{"d_model": 576, "vocab_size": 32768, "activation": "swiglu", "bias": "none", "train_tokens": 903200000}
Each number is 128 + 32 x the weight over its row's rms, rounded and kept within 0 to 255. Layers, rows and columns count from 0. The size above them is the row's rms in percent of the matrix's.

# layer 2 MLP up, 1536x576, rms 0.055, rows 651-655, columns 288-383
size [ 91  88 106 104  95]
[[139 135 141 105 108 129 110 106  87 105 134 111 135 154 107 109 115 156  84 124 133 168 104 178 127 144 128 119 151  70 191 178 119 101 149  79 103 110 136 126 104  92 118 131 151 156 129 129  83  93 153 121 138 174 117 132 115 120 170  92 130 135 139 153 131  95 153 114 115 128 115 109  78 143 120 140 171  84 117 152 175  89 124  72  98  69 134 109 121  94 111 110 109 127 141 187]
 [114 154 153  96 170 137 151 163 167 162 109 139 149 131 111 151 115 125 170 215  80 137 114 127 152  96 131 105 137 128  94 124 105 116 126 123 199 213  82 130 131 137 101  98 112  80 112 225 163 140 134 149 154 132 155  76 125 107 126 150 133 101 145 127  72 105 103 108 188 161 130 126 109 131 121 126 107 146 142 172 148 108 131  97 113 167 138 120 125 135 109 158 118 147 187  90]
 [170  91 104 128 114 139 175 131  80  99 163 116 146 153 100 155 114 124 138 182 141 162 234 125  53 117 149 145 147 108 106 119 131 137 179 138 143  70 115 116 122 110 112 163 157  96 116  53 109 143 137  82 107 168 113 122 171  89  98 166  96 144  71 162  84 189 159 157 124 131 118 133 153  77 108  87 138 113 152 110 131  83 126 143  88  85 136 106 141 185 108  84 129 148 154 130]
 [113  61 114 110 144  98 113  93 172 125 159 133 126 133  63  92 171 141 101 137 143 216 148 115 106 115 112 141 124  84 111 125 112 171 140  93 161 109 137 142  53  88 149 176  65 142 113 174 134 146 151 110 163 159 158 123 196 171 149 137  85 121 106 138 152 111  69 147 139 124  64 156  56 193 112 130 149 118 129  81 141 112 131  64 151 144 107 113 115 132 151 139 110 133 137 115]
 [160 107 118 102 121 108 130 144 141 117 135 148  90 133 129  84  59 131  95 122  95 114  96 186 102 129 107  89 169 135 123  90 121 141  79 197 137  79 102 114 138 158  99 143 105 167 115 109 123 110 129  87 152 114  86  79 127 134  98 180  83  87 132 117 131 101  99  95 143 101 137 136 109  78 124 113 116 109 138 136 159  99 154 148 111 185 158 140  77 144 132 108 172 122 140 129]]
# layer 2 MLP down (transposed), 1536x576, rms 0.0532, rows 651-655, columns 288-383
size [ 90  92 110  91 106]
[[200  61 116 147 112 128 125 170 125 131 124 145 111 121 101 138 155 128 159 120 100  98 121 132  56 159  89 173 107 169 155 107 133 136 136 119  74 127 127 192 183  92 142 130 131 120  97 141 178 121 154 159 125 140  86 136 124 116 158 149  87 100  87 205 179 122  42 123  73 124 163 127 112  66 195 161 122 121 124  88 114 153 119 155 141 170 123  79 136 108 135 111 136 132 109 125]
 [142 148 123 107 164 144  90 149  97 187 121 199 131 128 111  81 114 151 108 153  86 134 180 112 166 141 111 133 109 166  70 127 129 127 109 151 112 122 107 194 120 134  89  55 107 103 124 169 120 145 149 134  64 152 143 154 105 120  89 142 123 113 132 122  91 103 155 143 203  85 134  97 141 133  80  71 138  95 109 164  56 133 107  68 113  78 156 172 103 101 168 100 119 128 147 109]
 [157  84 135 142 102 149 151 129  90  94 139 121 190 148 127 138 125 133 136 170 148 159 206 143  93 125 118 157 125 133  84 101  95 136 147  82 110 118 124 131  93 132 132 102 181 127 164 117  79 111 133  97 129 169 107 121 141 131 132 142 141  97 133 215 172 125  95 149 120 166 121 136 136  86 218 126  78 103 123 139 151 137 103 127 113  53 155 132 126 153  92 115 190 143 148 129]
 [121 109 114  93 169  82 154 111 118 132 151 126 103 162 121  94 144 122 129 140 143 136 157  76 129 133 105 176 109  81 145 124 137 138 141 147 130 121 127 182  60 101 157 165 127  99  66 164 138 142 152 141 149 154 123 172 126 169 126 127 124 122 122 140 115 146 129 123 103 124 140 158  63 145   0 116 147 137 132  37 123 115 177  92  82 114 103 141 155 110 131 127 121 135 115 140]
 [148 106 156 140 137 113 124 172 211 115 149 144 119  79 125  66 150 123 162 114 104 126 102 138  93 142  84  65 135 184  89 138 114 132 115  81  98 105 120 135 137 117 117 114  76 145 147 131 149 100  88 101 120  33 105 138  79 124  94 100  87 135 135  97 128 150  88 159 131 115 132 122 118 130 231 103 135 109 155 177  87  63 160 173 114 117  95 105 114  72 160 156 212  47 157 120]]
# layer 2 MLP gate, 1536x576, rms 0.0568, rows 652-655, columns 288-383
size [ 92 103 102  93]
[[141 185  88 108  97  57 112 161 166  72 159 135 157 152 162  97  84 111 112 134 127 161 122 144 180 148 123 129 136  69 115  74 108 149 116  86 162 145 146 132 123 107 141 153  89 147 107 127 141 154  76 136 124 191  94 139 194 189 153  82 100  41  64  98 106 135  86 156 132  68 138 120 125 124 145 121  87 145 136  57 169 136 125 150  81 112 135 123 108 163 138 109 133 127 127 118]
 [136 101 205 138 125 147  86 135 156  98 128 126 123 217 150 142  99 148 105 127 109 120 160 105 146 109 172 134  90  61 175 102 102 122 148 160 145 181 124  90  94 150 155 161 160  93 106 119  90 108 114 135  97 118 145 135 142 122 125 122 157 121 107 153 129 105 124 117 128 125 158 103  79 103 125  86 191 130 158 129  72 126 183 161 164  93 154 108 107  58 125 125 113 147 156 215]
 [150 106 129  82 148  75 144  90 136 119 171 130 134  96  99  95 127 128 130  58 179 195 150  73 108 139 120 127 110 105 140  89 130 177 156 118 180 136 195 122 101  99 145 180 112 104  86 142 165 139 128 120 123 165 140 107 136 133 112 100 106 105  91 137 155 110  83 141 124 122  30 159  43 149 108 137 156 126 130  73 124  61 137  97 111 164 130  98  65 146 135 111 116  86 126 108]
 [100 109  94 193 183  98 121 125 166  92 127 145 151 140 152 160 138 124 133 143 113 128 150 152  61 126  75 101 191 150 150 156 132 122 115  50 126  73 166 112 121 160  89 162 149 152 142 113 162 124 137 122 130  56 117 105 144 109 179 109 154 150 114 100 163 114 145 157 124 121  92  93 131 110 134  81 108 153 164 200  39  54 155 170 150 120  90 177 155 111 138 194 111 158  83 111]]